Part of a small language model's weights.
Size: 19 layers, 2 heads of 32, MLP 128 GELU.
Training: a variant of Muon for these matrices, 5613 steps.
Each number is 500 + 50 x the weight over the matrix's rms, rounded and kept within 0 to 999. Layers, rows and columns count from 0. Numbers have three digits each.

# layer 10 MLP down, 64x128, rms 0.138, rows 55-63, columns 0-127
587466515516465420562617519441565544506503402494539581594431473501500475420519578457468534516524521501521498450548506520552513507599534496486470503543509543493427531536470520410544510500516571501449526515443424489435523379440563557435409500503507529369513621466426591491537544490569527471449517449576445596494608500382493430508502611542471479568507586554502502562494602427499473489531
537562514533516482513547608436519473466520552505505479564529536484479457419570518566508526487544515530592472495518491465535512562441520592601429406573524533487536504542514539567521532482537542527537612559409430462529477405463528532534453467586485533476560473569468467512642519481499594611569485462598439494490520482473446484508518480485562423432543442513428515530497515519516497485532
518500461521494543509500487563524472354447508536512565495442574443537432436523479482546455516489566510469447552395482486543526499515464433483440484381452496463521506536555456433432605572593553495475415522480454534571535526515559331460508529439520564486531502494481536454502539554589477495447456357478582531513545531556474476478519443512560598470403469503595501586551518529480515390497
570488505524505493527475556481547504454545492470517509500429457528428492410510536454440546523586572489490473543357536534482582564578568504561541485438482426441486559496455510489551528549494539511498510558474502481515548490509517457548477483451541423544488522500515483522436521513439460521486436483464594477407540601528435539435483467476451506552500519546567519484380485472514472501512
486482498428533507564503483660465499537440511498555510464451545454454447549483414487504442457470555481392560557400558502507453487522470547484463467507416481583583464489492451493521568458498439541496501446507365516471501654611456448506506515508392488559570508453554467462496445460503442440429485533458481451430562466455498470508431445551559627499455473412436510514416481461451428484542
466497504432402520435482469574500462494455448513595511506443585524421506470525499562499455489477476470563526581419468573540464564513546423537483444475455410490514601468592558451549517508516488499424498508568455491380440575413539480438516545447501517476570522420527460482505561628508611518540439519551515413461473444456510444487443519444442430457466497509518550440525447496457489510457
425520527463508538541520496441469463573510473530511511480583487480538500499532449394473538565481528507464537499555460546496420492586586533562467516488510472559451575432535444482448509550450555448507487462490543516502504498467442534420409465479465470494459426460445490433454540505553488524446434488441504496587525386514560508516473518498570466533486541518495555404468391514507573511631
503433449494458399411533556558464524440522484444473512460497430505488516520527459627497595416444409550560474597559456481541519491475448442549444416438472476519491502451533466581601556452440519439446509395583555621472365541463571549467494465435534499453516499530488399503522501455460545368473569501449450445475447501467495501482496445563560361496405454429515433454466575544539537452569
476533538477484588534581482533519529466503569549379546524536565457477470443499495513450583446494504497499489461461480472511569610451502492515503426529566456636512506514492545488452483540522540457557591546501560510491556447444435525477559528532488497493541536507478533461605509482567573550508426521472464556533459511419559502561485546488474421478529601441425461449465562451542556489456